Each number is 500 + 25 x the weight over its row's rms, rounded and kept within 0 to 999. Layers, rows and columns count from 0. Numbers have three digits each. The size before them is the row's rms in percent of the matrix's.

# q: layer 3 attention query, 192x96, rms 0.115, rows 37-73, columns 0-95
# k: layer 3 attention key, 192x96, rms 0.116, rows 37-73, columns 0-95
# v: layer 3 attention value, 192x96, rms 0.108, rows 32-63, columns 0-95
# o: layer 3 attention output (transposed), 192x96, rms 0.0925, rows 32-63, columns 0-95
q37 116:491529488562466505509528528494523480520499515442487475538496542473477442476481481498525539501454494503491546483504507503484482487485520497522487500531491481477497512431506473496515524514524510498531510484472484513520484562478499496503469501539511520527509455534526472491524498494455482490
k37 102:510463432528459505534515467505513488547468462493506463493485496472485472498515518502481523510455493464473512507518460498540471531510475497500496505533532456499517478491471502517489512523500504503499543504502530542553533530479488522477502500507552524489508485534520509497457509528458498528
q38 192:476513446581446508478544535482521502529480502461494493520482493499494457475484485478509538512445473490491540493490527503494481510497500475491481485555492460485527493467497476487517503499532504486533499513490490500550490542508517516527478510544489485507522493540542469484499517499471498514
k38 132:522465434516464507498539502510511488495470513532499468541530497469475497483489458506514533535449507523518497516510478511473512498494468478544491502491498487491524483441482460443518489518531462475502496485485492482538527561526512484496471508540505519499497467548517497495520498530497510498
q39 100:470517519512475453516501525455505505540488473495544518509517453542508542447491525515530485486501483510535489517474486507513527496486456471473501519501510512462496486540478484485509471475465541529505480467485492551496447514494522494474531535484480474498495487489519519501516525489565498520
k39 098:468493491493518506507496509500513565536505527507482507492483541502497514500474524483488504461461469430515489515485518460534465520499518500496498472491524471493522508518523514487458507485496530451537538493486505535489498523462451497509513480521539496531478499475460504547537464463474524520
q40 102:495520497523544494499524488497501492492512489465508492510527488526509437482490504486575531470501489513510512497479508506508504457471534496499487443502503481497492480493475498466506498522519562504540491513491529530484494531487482565537490499492522490481504459563536450498487464491472470493
k40 100:550479479498540527526487507530502535520512483504477480567494506508461453522516538472492512494528478475507485504500484484516453492518510524475480522547504434495482524521513494558539496499486474502488534509479535494505504489478475485512508513437517505493478471511484547529475477495474494486
q41 085:487517501516512503517531485523471499491529535530539488515444478518508548470480481408518511512495500505506535506521493475516464486490499479496542482536537482495456484530490490489546497537507514461457496472496498504508504488495497512502516501476469473494505493504529484488532573473468480520
k41 083:539479501468523519505507514576506478480509498493488539531536509483476516521487501514506487485462476489530504536517498463540517507531482486518495507477479502513500513520575493496509469486469503471445504452491508503499559538509484463503539529517507501509476458507489500522489483445475515506
q42 094:492455468521490467466498538514489480462473480496539538526481454537498527480502496496460491504501499502507468462478456462535494482503549475507486474528492456520464519522493506552504528508496472496501517528518471506526501508483497523505507526501485496508534485539529468556495542529459497507
k42 099:502503485527473465486495538552523471517504485529494494498528524498511504477511501513500444484452475551495506491531486488475476483495466509553530512517508537451475508515535472516533477494510470501516473492510505475451561451511528500515493487475484473513461499508476475544511504507541508480
q43 113:520515556467508555478528477510500519511528524519472551488483479539483458508494486524487502531523514569502501482517453483504490505464533488479470531502490486473473459475467490511501499514489462484457495508490512511498516487538473511470495517497485500540473486532503521461567505510483487508
k43 103:489508463533505510517509512541530543506495474516487472539533485552484487464504441539499509532491517479492498505451478480517526509498490495537527551507533454471502512480515481494499476504521531504490513485502475503524486485540473492489472519515443516516539473512511478473447478513517495454
q44 089:504495496494521509554493503478480507536526490483493503518521473466495519516482490483555503517493484517495464547537491510501447519483491493505468521487521544446493489535489556527493514497514468537456477510495513502495478516501470485539445470499459499536472504464512493521509544455500470523
k44 098:511459484488517525519502476516500523472506460485506455487532481530468516505489483509541554540465483498520481492478491497472473508514467489510499493529500516538513483480491496499473492502474567485467532494523515544491525546510480516497511530515524476480470553513518519478495446468494478443
q45 085:531506485498510522476510519506484470466494462498539457465524531460504477506527469481520567483462471518500471494493471505492452477485511546503515468504516511530518540461482510501502476542511565530498523472492516495531482476483502539523525490536489494462490485483530476473506498502497534476
k45 081:502464484489538459508508469475466480520480521528513488458446467511496507514506520484508518519492504510487448488546460498503499476518466465510495492465481468493460528519481483497545501520510495493474481520528566473549522493504487533478535508488543520513487517482534490499521563511511514519
q46 079:450536494483518499498476491466509478509450489529548511506528450497482500518456522542451543521500521479509500470500497483495479516502494499464504515473456511541495490515533523483465522467525513506536481484475482546488478517517493511502485569487478480484470528544496483544502473497517502493
k46 087:525506483541501466494484460500525541536480507502499510540464520520493506474473524481477521567495527492477569479491480477519517497497491499525476537480510491499461531511465530518493510509517471492502544473467520482472470502477522505527521512512495472539508478504452512562498494466473469499
q47 090:497524484473513503516523454516556494519524519478492555491481516489517450513516491508511458484463480514480493503512507544448486497478541504515525507472497534517499487485510494504442497478515555505524528487504490523463496521477518528507510507496498506508487462525506588463464487480509466493
k47 091:493546468485544523497490499448504550505496475509520480516500518517486510527518526457520528474509485502502475498481447535481516487510539542491509510503559480510508468543476512538491509524517498509472455516488475456513515499459527484489468486468508530485529534460490485451476486523481486492
q48 081:505477508525462527513507519493481499485492471530483512475468476534461517515507483510470463506551514469500490547527546542496501496560488513501446459479564481528496483491490487464516506497544482499526516492477483490534495567515486514499463500530480486484480515519514495494488465529483518517
k48 084:554522496551477537469510520470468482479473540472476523497482476526510524528499490494481457538539553500473501526491520457491527515470548503513476485506460516488492513488512467531526491509501479493496499499485451490466503549511508480518462510536464516511511466502493511525547475475511514501
q49 099:462507511474520513516488475503452478483526510496535513545495457506504557563477496460527492508490510467493477529473449490494509498508485480476447493487528510497484505529459520514472530531520477460458509533537532482477520529509524539514517522506511485485494491512509524497472511481527450493
k49 104:510507474457557518516504509500520480449510482507509536504484513524459574461476486509494475511471479532566520468486489497495466494483498500491496553488487527487500487530487446487491512493453494544499517498486511499511503529504504491488507514525477483497492538492509542518454467506532463469
q50 108:451537492521495459498525509477496517549499510471454501522526499496516547524508486539446510548491509503516490516470481511532521480477456456524469499506504494461536487519520516453511486497453503507505464497499497517494487532533524521453514492469477471502537525489485478516488526531538523493
k50 103:491520516512508514517498495507506462508524489476502524503521514536532532488463526481501515457486479474503502517500528502510475440465496510500459504505515489456528507495495489436479530469539527490511501481496480552509497505522476510529464468562492471518498499509451485529565547538504493508
q51 097:457494460509520443513561484486491477533473532501495489503507516485511496533532493512540502437460478465477539491494510504455473483447501500494518492527447511482519506495515499474502505475528546479553490512541507523510507526496541514491504491495499518497509475485530467458522514505523505484
k51 087:468491531470490497488485488503540476500469484481486452528506510507484529468497508473443507487519469507510513488504497540527489497496495458466457531509535441493522501519514522491497537533490511518504495480505533549507517539498500523506527516427515531534480496543467504474518503477475510448
q52 084:533550516471525505499484494514488557438465501525510533484489494494503497510511562508494499465498480535520463466521473493498515490486517466503496472473517500476465520484460471479482506524489493537514526520519489527452516484541481524484499528513486517475521497501485530545500529516427477502
k52 088:478548471466504442495544491489519514484519421539490543553488500519542491517512502507481510475497461525493490486498490494471472503528499530522505519545479512485479504516495516472498494467496503499506444479507486526461488534508511509504507452486475482496515487501522544523479503508565499515
q53 087:494483496511524525477528510512444502502514470503513498481503497500521517486475444471491522496511483491481513543523483527498515493497519498459525500448538514479476491504445507504514528504493462472445540500492482473528509528510537497487504522585479500520460541489511492531485532516478528455
k53 090:520498490525527550487482459474488490498488485497498520522492488459513544456457458494519482557453505540510551516497526473463521501477515471497483473475498477500481493472528476460521506501502501446537489506492490519483509492535476473479501516504489502496515519494519534530513557516533505448
q54 085:482480448490468485498547548480525469505523499485488500524475494514483533489544482485498516502490512497520485495525511470503480520517558495494431520531484496489512479490496508479544471491478495461526483491532493478501516514515488504505481510557478498443500494472547500446486503527557467498
k54 086:494518492501500485493513510515476482499468577510509488492517473533498502484488472438540490469477483499557475572479501501455520488480504440513502508498528532489480491520486453450503484481522512521485508483560501485510512534498494558516467501483476489508493502509495471514499513521523493483
q55 087:521496475508492473543553498472517488485482513474537477514492478499530486510502497491517459454494453494505511561472551501472479497492491482536478468535485530490511517528501470452500511511539501481529467483508490538465486522487521512473490485478507541447466487483514546526506535513483530491
k55 080:478468466483512531481483504499548468489481496532464481531494501494495559512517468466526489481504485488511525504471540508503473498501544514517483496507491499539523527548501458505491520506475503513497488485470477538506494551505510526519504442455544493489498500525481532482508482420481508530
q56 085:540481451527505496488514486475486461533497504483488466571476505551486463516508501533483518521509526514534509472480477479500498497506499488542501545535470489477497499464519500454444509502478468545485525495521466495527474500546494504493535496453508517509533492494477485500526493526536480518
k56 086:512517452546455493484492526503528471501483524532514494498513518507505446478482464509496476476523488489457493507456477478522488473462478537501497507561534502488467486510550506527490525511465492522500499501516547530545462494499508526516494506508482493509480491498487451539468546505464486528
q57 076:477525474497532469493514501482513517534485475488554493469534475475492485507556524518512538505481528512484469476497541517488510478470511491444524479480510493502492499429509481524488487501497522527529514470456479538493526506497488501475498560492520542483510485508516496556452492500531478480
k57 083:503537461510512472500457441456495523529509482497500494532488545488500470479512516440472527494492489494532487496513466472492470473549526515474493471521530480472499517504477546513486477493496500483509524508479481534466512501465511552518494515477531514554493518455517498505520507459481481534
q58 089:465438471456509519530536504491508490488482517485498530497512452521513481502504502488492527514540471528467503543504534466509473480527486492556497483488496519506518492510509476468508514499545539468530523510499433490484466559495508529524474534488523481479532490514493475491457508503478478516
k58 082:544509497516513514504486494507455530460498520539480477550504508526512552484495515442488483495533550506522462552453488512485511496524507519506503513554511513482490463513460502515525492491453485497466487485478510502505480563488533440484486490501512503482486515522466481540514508504502511500
q59 078:514485526550476528509471527518486495468499493486540511471468527492511543496496493466510515498505445494516469512469500528472479478467497511500456489502514509528486451546452525473534502531533515498490517538532523472498462477493512501512483516483458471502510512482515501464555528445469505504
k59 082:485495509477499516513581529491495460483499547517511479493493476508503573528541526499512474485467470481471499489538472494509486472508448518519508520500500511525482518525531492494497467471522514489531481496511509462472525531529472484486523530527503510526428510516468506463494480496509529498
q60 091:496491468540501499482482512547505457469512502452553488523503521467469509472516497470495548501485470447467517561497518483499467447499541518434486492538492514494459494512492519496517513509510533455479515530501522505498500493472473509522515503507530514497523484517532500525486524506462509499
k60 090:481499510483511512504487498526522465539498546495522453504555529444476535483511520510551487510444491516498512505546471457509499467500492498491536548472484495506447522521482471490513479483474495495504486529472529474494538515499531498523515494434512497501460487502505524501474534472498492493
q61 091:531501471498496513511523506470527533507546530558491457457513481475500501519508498525511450464455505503515525481515513556465458517504497495511532507566484503500489514466502519536506521458525499498508489499514477507464501515471504479443519467479493525449504484504494512509525465476472510491
k61 087:456488502494474519447490491491524432490509479520483504489489475506494458552505491510475530511537499457517459523479490518494530504507499502520456482472520523518524469531466527529531467525517554497518521496529485509497536524479495518504478469466541495527502539502484525466500485459501463496
q62 085:497450537488497454494462484451479515510463487515491501487513523512540458521482533530452496521522537508504504530462515496483491510519472519549537495524466529499527462511483503451525482512520518521486455466510458535504462502488493459515478491493485511478514518521463496539515515496506514534
k62 081:499507489566479487500489511496479536471507506483470495522479497533545486489479533501478509500525500459460508504492562498527521509494509516517506486481466460555494483503504491548462505482479485445506525478462502527487487478497511475513548471495509493496513546517466485490566524494462499534
q63 094:483534548537515487548470469526483545513532526498513537510459476513506550526516496505474511521511492482500467528509490508524489486502479467516492486524505488461480491503555513547497470497459457490484478475500488523483491524525469495448489487482498453508446519533497502473488527478528531504
k63 091:506509486521514497511479507497519483485503507436468515481551477513478522540481511546482489462469502481496481489487528452535503479501497519524469514490483464537532465481495518503503499473528522506463518472434499506511510485523520489534439553545487483508494474470528520512522462484514500528
v32 097:518500486480543507531536445503536534544481542485539497533513507511511485496503498501490527479504449444471493497449535488514508462494510528489492500487510504484526497507512482533513505467490516447502496474520468475513482459530495465523489480535499495566509501495479521512551467499514491468
o32 085:495497533503512569521523486518472485551457518485496503557501492491507548479507479470519486530481524496515494541473456482513488497474458500538479534503483477446497473501539515466500498527494456501473506528549512507497492529476518486505480486486458452528509505464506521483501502489536498493
v33 088:525535485503541508517486498460515496460483499483503489502506542495521537504496481492451496488560494558488502437466517500505480515498526515470505500536449497467503518503505519515498506517523477541513500454481508512533460551531514456501475507511492500486476521477518526489561494535486475497
o33 075:543462466521527503527471525543494499540480487470490475473496490476509469541498513487487496486516488482509558465480508489496490518522459515513490509514485475498472503505581491469488509492518495475504502475509507526478507543431499512495495505531493535524548494544480510529478527453511477476
v34 091:496465515515497521480484465494475552524494528485511481492496497478503531471509468466509510552494532493483501456469482492460532497521473492476522515499527549520524495535484501491516435491519510445509522557488450481491554520494535457465502495482491489482520489498482500510524524498497538479
o34 082:520517487511479501513526520470501484510495515480462519492502534533477471524496467526548502469521430527481480507461461506473516505506508499532523534505518563499473473525473494512507498500464522505462499505508481511533451483480522518573475483467479475506483513486520522486489524452515526518
v35 109:516491529486502519494516474476511468495502544543509490506472483546489475520496499516481498500560470485493514514518515471507516505461471476519542479480513492480493479508460503508459490468520531487476514507496482477465563506505457542467529537487522526503501544562462469482521508465494532511
o35 098:499523480529504522485491540537484483490457545509525487508528511463465519448483525496508556503504479501521496468496542500518493535498489526516455483511531481484483489491501473523489466531473453493511513557512504447530482502538523479492493485528454502489476504497543437495516501512484514491
v36 104:478447512426500500524476473524468506471497537538484472546484510513459531501490479495539546485502506511476505546511530486537494486517502502527498504522570462463533515482476490538482478475496502519510493519500492462474499484528521501484499477501453526490522472517492491498503498474509529539
o36 091:449503498510474476524527510488521478484484540475510547518549500509463514462491451483508515492478519499482536490481553517488502499481463470516497461535513486486515499489510487493494495503480511534464481505544464513510510471463512491489494490435494490516489508498568527510538557494531516518
v37 107:457505508510479445521494513497493513522484488526498551491515498455486543468491449535484488445475534499456465527506527501460526497533531511503491494539484494477508523465465488478509522478492527518521505523514525496515482505478537484525481499523525492435532540496488521493492499448493518513
o37 091:475522492508537521563504478517510486496531521491490542484497514483509501550497500491507482474518492475517476532522466474538482448495516496497496480473503481499532508501479482456521513521513533494541472492475498538469478463457513515483491524501553492469495484480544551427506520478482515485
v38 106:481488484479511472521528515489525494545450469492501466500463532475451486520524510483523559523516507516436468476475467550540512491526504498509494481499523505511499475526515495547492492463511530488478467506498495504517557517505507513542498517509458480470486507483492538480493448480485507508
o38 090:523518477494521508536498487497498492495491480458519474514439466466544491496526535467496546499526486493530503520482437525509496478476494496485497475552525458505503470497512491473479541531538512476484523535507489543549462538509482501496478520452528506505495488508501492480464547509478510503
v39 086:494507505526468474521523468501494479490489479475500513455515506470490467481506464501502464535512515463496475529466533504517534533530502550502497488513444476512497503525523525477527526535523550488455490458517508551567488500498506476536493479480541495514530494486492447513488493487514483491
o39 082:547530500499503541470511458557513533481543486487486463485479474502496540520488514498518451500496501459518488528507459434518469486536506525475501507497490498527493506522518500480525490546467472470536512549482488491508493503528542479480500521474493456471509506491487547480502508484515467513
v40 093:500481491505491515485500536481483486502527503486487509492476517478527484518519452496506458563512531501481534500553517469494482509504529497513544502499502444511502512477510500454497499532563503486509486524442494498457524512508457500463534527456514517533483487496489457498451520496533525522
o40 086:529492458470499465466507484484493522479508485501508476476528541507470461489536523524484478446512505483499512468506502480501510501514519526553537524508529496513526501506509475540505475498470488537483518520532508459522483400502519514551540509481512517507467520481463477483503514487507502504
v41 091:544498515510461509493479516501469500472488497512465515453491496487494528480479519471495460457533540503532518515513475449480506512550509523493489475527547524527509531478504523529500492506517511490488527511512465466521460513427497499427466519486490497486542524504500508534508493475526505498
o41 087:563473485529494521497526493487521519447493527486520494492554471484502524513482465534515474506508468511485492487479563450482536506512507475524481463490518502522516498518454481469532543482501497476525519506456460495464505491510471506513533520504528506488470476522526484522475471476499548497
v42 097:534488501459473521545489506499489507483481523490482474505485525532505487512458510497549502519482482459498483530494514508530479499462474532492494507506568549472494502547485472503479496544529499523493527465499486505515507450515430488452487479448515498513476514508497501511540484484491541497
o42 088:498504516537455523492505509476467542474462531503515510550495469489496501479542460508494486494498512466478519514501530462531492555540473480500436459528510505491484528543525481481503513521494447458492472495507502484537515489522497505487516503479469494473493529480495550532493513539479498519
v43 097:519530487458510512517499481536477504522504488515503512519499521496516511500520464505469527483461504531522512516484506516473538450471476512520464501514512555474483470459492513551530492493518448546491475486540492512520476470527483511547437460513483472475521538486482507503529506484466498514
o43 085:417482466505524487500527500459504462537521491504476510501473514517516514499504500501484551519469511469493503546501496441512491454505501521488461510513481516478498456534489476469535492492519545477500494484489520518515519560460487528493480525536534499482536484498525515486477525521523500484
v44 114:517472500484544499521520439507507498467511503465571541511509516495499486481494482507532490474495477476523530492519514472524492485507472521473467514524514487479484458485487465444520533543476525440513522483521489488517489530532496476475530467530493488513492507518497538492446515529519488481
o44 096:545524545521465505532489500460516526542519510526465509547510551479517486524474531491505501521458484490519503534522497485508493515478483430520478478477494489473529521530533505484465476471468523497486504545510495491484483512492484491490480451515459458500479511474474493516526504475549496522
v45 101:522465517530468516510488558531486533487516530508502492451464516511522509455499508479508485508466480493519479524453506551529505492515484464494452500469493473471514480493533490511470495554497481513499486489521484568498493518531497463464474478490533458498514492479489497519539529497498540517
o45 091:449492526468510498497517501497486498492492458512514511481487504495513497521515497554514468488480460494512473560479540499518508528523505523542498512526467540521543489546540485484508493491447503515504432473502474508517530492497511485471492476471502504439531515474459529489486493494494514548
v46 110:523487448506490499472471479524505479524501465494492512544481449512502486536468487494496493545501472529493550501519524540524518539476488508458535467545493475500494508512490508435494497493529503508496482520458501478476478515528477509549518478485487508492495544529533480532460510472499539521
o46 094:524506487477464504505503481531508530493471498514489473456468530530487503499527548452497521479508516488493484450551468491516488527532482539488525521504529521485471507475528480546472513481473511518469554450472494485518518452479488487511558506471513505499500482484538504488497484495549496517
v47 092:496471507519493482439501538490548484506495494518487493519489490519481494503469460506528527526512476467504539504498539494477518543496483490487531492503521467533556492492494535545434490541507534515517491497475475486511474487494445490492537445489518502498501492538486491513501504459509550526
o47 087:566494511457488518476485495482539499404448507474518523484521532520473517452484511511525498501502497469531496518515523454511482538516504573535465466487497488500493497484526497526503482510494510513499516491482487513496490465522493479506492484504466519523488490470557492514528506517492496503
v48 091:468448527475516495525480479533508482501466534528542522496505490509490529495475452540442528480492525492513489472509533481511524487471509474529503526493509519496507487492505508526521528454512534482542505501483509524521519503586467528504487512484457471486496458526471528503484508485515518476
o48 079:444542494536445531484501550531519492492489513465504509499521523488498511507453515490476523529466491462503534522486491491502485460436469491537458500490549476499531463534490522486493504482503537503480490539492519517535497486476494514497469480527462508517522539508519467479505533514493509507
v49 113:501498466549542483523524503489520476512509502487509529493517482489484465524515513497540498474501480519540530494490456513485506485503533506476499540508511471504498517494541502451540547483495473459473489474526527508517497468465425459494524503516513524522490457488519475487447462527528502493
o49 091:524510544521547484466476472486456521538489467512491479466495496494483505478505525497480479542511513514504482469521454460523550495443528471470524505452509453509495533485531511534513475502481512528465529545479521509498483503539490521491535509527502498532477503483468489474482517518514508522
v50 101:499469548504437513513498525518477511489459498534480469488483489532519575493514506466463508532511561498525472486480466483501526528562490497503506484505529497513487521470491502496516491529527517501508524463501489486492489539485478490465522515428503480479529519491501489485514509470479493532
o50 091:495503523537507503487560522531517519429501493522520498490525465499538483500486482515517472464489489495522490517466538452465495518502483528501473475524530485519486495494479462503474522480502525479521463525531481498511488461501490524541532487472480524465488548533512525494427500494494521523
v51 089:473533495545506473533503501472541517508464454478541526504463532504515562452499506516539518500520506461495503506499508490519479500498522535471484512482500472446500511517458500546531494492497503515538522503444482486478521522462492482510473503486494474538493509524531534514481462484495485466
o51 083:536497520494455534531541464525505520469488510519452511527455493473524507504522471514540514484476479471449538486510501490492536521508481511540475496464530433464505538455528525432510501508516482494535484514508485508516483477519477484502499504498534528520536481514491515493494488491495491489
v52 106:505462487513496453515464470525496498527499501520466496520478467462529523512449462502533500450466484481500521495499493506542499447480488500506513533521532465513515496485517494502533537498504474526553499480509527540507516482542463508484468447498509487501515459524509502533513481488489555521
o52 086:419501541489523479465514524523525515507501501442490515496455520525526501539560497511495473508478490477463461518500508470524495501516476490484462507499505489451543489527523525493528501494457515514502492495483487511500492473528503478475512490502547460491516516468525530455497511530541516515
v53 097:539540467465552500467496483509546519481487475475550541535489492533503489509472506496526515520498496501472509485489490499460472537502477498510532529502542522512530487512507477481494499501482511462498497486458469474482476493513460495504529496520469526517427493504519546516519444511508477531
o53 084:576467496489476476514495497461463512510452504499501454546477484512504493487548530457499528508478500499537489515512486502516500494474475501503505500467492489491501497483472528485479496536522553488487515530504524516475470492472468496569510498544460513509448485496535484537518540506494489502
v54 099:488487488491534492445492521510508554509489512496537508493489506524526506489499521488480518509522497503488493486498476515513499504484471518454466526518491545536500467517533474477497517472503531473553490570462464511522511524528518500485511516500511454566492495486495514470500501488481472419
o54 076:544512448512464525517517510476496522518500469489527516495504490506519470480490470467504515496493435533514491547512481557522475540455494511548503533470525511508515481516496551489466523452507486531508515485489526519491485483506486518498511490470464513543476519494443484469474484514512521484
v55 093:498512477488518502518501479502491534467465484497562460521515508483489555460512437470483497526461490498495521502448497522479507543485512521489453565538510517474520466504490523505493508513498514483516490534503456507528530502532505467515474521497486488507520509456486546504500482474466497524
o55 083:500508512490486488565479511436516472543488486515479500475501485514520547482498461469523525494496473444479512529503479486514471496464488516530494495505543527520523483522520481467491508467519538533528518494488500506515431511453507519507434535492490527494507510478489536515493520492495496524
v56 088:530477493520502516463514476531453503466496499478480458500476489523493515489467549472528495487535512535524509545530497543490505528505492461518494515490502478474531518508502461487477463508482462514478543483486493501470571491531466499481496445510529518502471527483518510448531499490483520499
o56 073:489508528472514470486506504485512522455479501482516539512505464488492461520533490500529553469517472534475500485495513512494501530494511456448531542515482512555499459546509470479525444480476498504519490453526537483494492489503508527502503486490451515454487504543494494503535524509491522528
v57 079:482513505520507478457505500547529488527450481474526474535469480504530510459498580483519517467465528469514512530477557497470498543462447515473502523467497493530508499511486507513504527499460500437525505520469487490491502480514491495482495499533504507491488517485510507480514486490483455492
o57 075:535471555446447526505538483519512513487488508491490510474484496515504499490523517505528518516512521506474518520543492531493495517489476522517481528476511502504461491542448533479472481529507523502500492421560530515455470484550462513481464497505472490481498509486511510474514504484497490484
v58 093:493475501508522505487484516514503534494469515547461460457549496476517500482452495515537503518514507493502461511473517425526486523526515510503496513520471524539483457498494511506462485463523557465476529545524441523522474526514507475498502472497468476481483508503497521513508503514525513503
o58 086:534496479513488501510479523480478480518511508445538493484511489513468500502443488494571484511485479481455515496480488525514509513529478527507524511500476480504501485546479505499525510535486576473538520499538480500511508488490468460521528484456494492537490508506512483524497486425480523523
v59 081:506514540508466521498483505500479505472500489513454458516490539477519529499467520472550466484534512507479507546521481479520479497515484511519533493515512506496484474505490457505501503501547477499532573548479509515443526465550500491467495531459443498499476470478504493498490516496482512501
o59 075:519486466540483446488521516466506509509494502473519506480488494499494479501530500508496469463538492492429533481519546532470517522520490455527530477514529518491543502497482514499547533510489514445507480496558472456511540471500496488513523510478483526476496533523503482497486525488493508455
v60 078:483489532496490507463510459509521437555486488510492527507504497530536540500495470475486497426488495499471507457489517491500538495494499510507505462530461535473532509455451500530480532505494463518513505525523516500497527529496515470516496521515508530473516543508458500502529493529508539472
o60 072:498505527506537526462500529538551468518522537524489512471493511503524493518515559506509511450541484500470516473506453477495475486515472517505446527483518505494466477472525486514516513517497480502452461466524546518497516491443513531480505497502467488489489488474508532484509472490495555504
v61 096:482492482490447543483465509430524464513504521507490533473471505545500510464511516473528532492529558490477472500514537516505495474497523490487535476470455510489450518529474531531494535490500527540506487524498501510467510542474520489532522508497489462511515480497495474513494511504507503450
o61 085:504485495517463539485549482545514520455528533523522481475462528508470467495476488516492512478548485508512573496509489521547533518504498522494525506502487495490482463432508541530465528507496478480500476480503514497508479475529518470502507495491498513480518440489464496518486501469476526492
v62 086:454469482439481505500481497490502498543522506494502532492513526521504518524517444557478481545507548465496507486515505513522453518499485490540549453519502462453508540518491538468506485521516507495483495515446456491522513534486485535509476497530490497494508482490527475494506507498494494529
o62 073:528478483485486465490523472505510500473552523510496468521508506538470461518485490488471545519480520501527481500458492504491450457488517540514505490527540506480526523503524467469508502503448459502508510537498543472521504471468520523511479455515523479496538484563510510491481480491487532532
v63 095:515495475531465498490450528515495469482511460532460517461461507543498463514463493477499470549479527508488497470497485534500509480459485516515487466496470514519457504530498507478474503542484517530491491497517521533502491540454524544488520466476515491514521524521493496509522566531508499523
o63 087:528494485499490508474452521523510484477491500515489464486505502521511457492499535488474509516508505464528480487493529500527528521577508543470478467529505529515509522481509520523496523490467494476550498479455465508487503526522516485532515488545510485452502471483440471526485478548467503514
q64 074:528504498509514493517490492466513519547520526546508483489507452485497499544482506524467501545498502543459465479470474535483552431506507468469480500529481509499516488529521510525491505545505512495500508483477525454492526468485510506509559508464483473495509513506534524476463525516475480526
k64 092:511476540468524524494518503498510507496480508544491528493477511503539506498530491477502537491514477498493518517491511505465490493503504549528481449472556461474492517513513465493578496468508507467493501462506499474521500539489500476464514526448484494500504471505510475486537576460496514485
q65 103:526477458478512484525519517488505476495461512499550500497459502487521477492569526469541481490523486505502482472538519507475486508496472525450476498520487441470496489496510534503507479486530533478510525511500494544538468498494529512465501472512461475490526494552483465487560507479506498498
k65 145:507544488502489505471479465464503528518493483537476456506484474515506470560463505526506506516449505512528489486506492503477466508508477542493493512490493525482581540503529477494499551428475471472468484481485506498513532505527535481491485512480514501521517501541468509501495532508508516510
q66 113:512481489460472506549530496489514476516482501472548541459502489491525471534527505467503493514536493478526514462515530492494462557513490507481488509513529441485542513494497529487520513488512496492499485514492489497465498482511552532479473494493484496498522466524456512488581484474469524481
k66 089:512490509525451522488540506482503514505501481483456483519516487506507487524453523492507515523486497528541516486480478474477496509491505528485510505505495508441537565504497507515490552480497446484430499466514528454468530481560507485512486505541533473505484494518475524494482480503492535513
q67 090:531456513514512510457474505467553500482471479501489482501485487473488491510489530518503498539498509547506487493471485525508531516505478498487530516525448508496552471496532462515530529502474534548480520511506494489492477496491476540487513498453486509439500516491481476539499478456505495570
k67 088:485508485498497489477483504519499528480471543490505454490522535513509471509536485526480500477513489505516479438496557505508504499491438464485514490554486524492484515479539471512478496480468501537540460500525500528514496479500501509435505504535508529529507474513451546498521484492470482537
q68 120:509514512546456545509456491484455480491520524492473533480508481537506495488492553523510515481470499499490471524450451495549509504489513476507501489521503523526482510491523501505483455524494512527538495494497499473532523468473475503514480470528506518522529563481534536454452490488490482492
k68 105:473490483542448487497530488487455484468524505466488526524466510491516537484519498499499490464499514517467472486478507529538516508514533461492498508563517428512465488528481542506485463495558502523478459528526533510501476506511511495505507524527453491485548514478494508490494514491487493483
q69 108:508464442455526494505545506517487487537460498499544467505510496485493487506507513458492509502512490454532550523534510508469480500522484526503508514484501452464528510507493534479496513467532515472484529501516480516507495516496538503495504491523495509484512491542424484548563478487492489474
k69 081:527542518490505478482492522489506509492484540511462507488435498480529463513534468468523463503515499508475484496541539539479483501505516487463455487537528467514498494540502511505515522515520516486517519537465524515546489496504534528506518462464500478501518489501488499482539499507442465443
q70 087:536468496487481491511451481503524465472467482487486505514501502499562501506549470472496501520519502471510484520533482495476504542490488496494434480486484469508500497513548500487544467479521504513507565505512485528545472503531529515502524504488507499508532441489480500509546536506490544483
k70 165:491479480521535481500508514537479491474534506479542514494533513500485545437507487508460505473537490473480515522498509492531522471496505460527527480508485513553453444493488506503479436522518528535538488523518487529460472485454468502498522501507482527481503516487536495519487480506520484522
q71 092:480482473498470467496465472487467480509539533505543442465461474441464493530497522531511495521474502535435493498505488500543513531524506479502543516506502490502492521507482501517497568519524482516486538507501499544528491494498481516476517503493531514497503480512487493513555502479485532474
k71 095:534514500506536544487497468515528507458494509489494501430533500485503463525496501434494522484481478520471490465542495508524490471491504523512509557557526502468529502518473500510506527522507512455491502519481533516513513473471500498486474484504522566498462521538509500510507481494509466535
q72 093:488512539520530458495488486536486528522545526515473519484498509489533500545499480484495463497517550534458480484501436527505447525491480459478492563524501554524501496518512520507514458502499500525466466502483520509474496481488509465503456515488530498529496503506493497455504488501463487514
k72 086:555515534491502472475476493522457511480479491510518504487470459465519486493499482502469517491531534507550442501495474485502546466501479494513547519511498507473525505505432489482511490477506479517481517485515521493427464492508512542514523495483514527494543513474478532498487511519511448498
q73 100:558502478470486526535497545495533483461506508521526542475462492545520435525516528512494510460518511490489493512509496510474485476532495546499473482500527494515481493515448516526494488499515515527494464501503508510513494485521493476452501492460490482478488577490508485469499513524537459482
k73 100:511484464537521470499484485476501492517504462490484543486492489540500479493487495534516498507506521472510501535520514490505521499521537472466524452496501509531507535553490495548497501489484505525522506490470431559531519471532509418503488535484514516478512475464491508488481463518490512481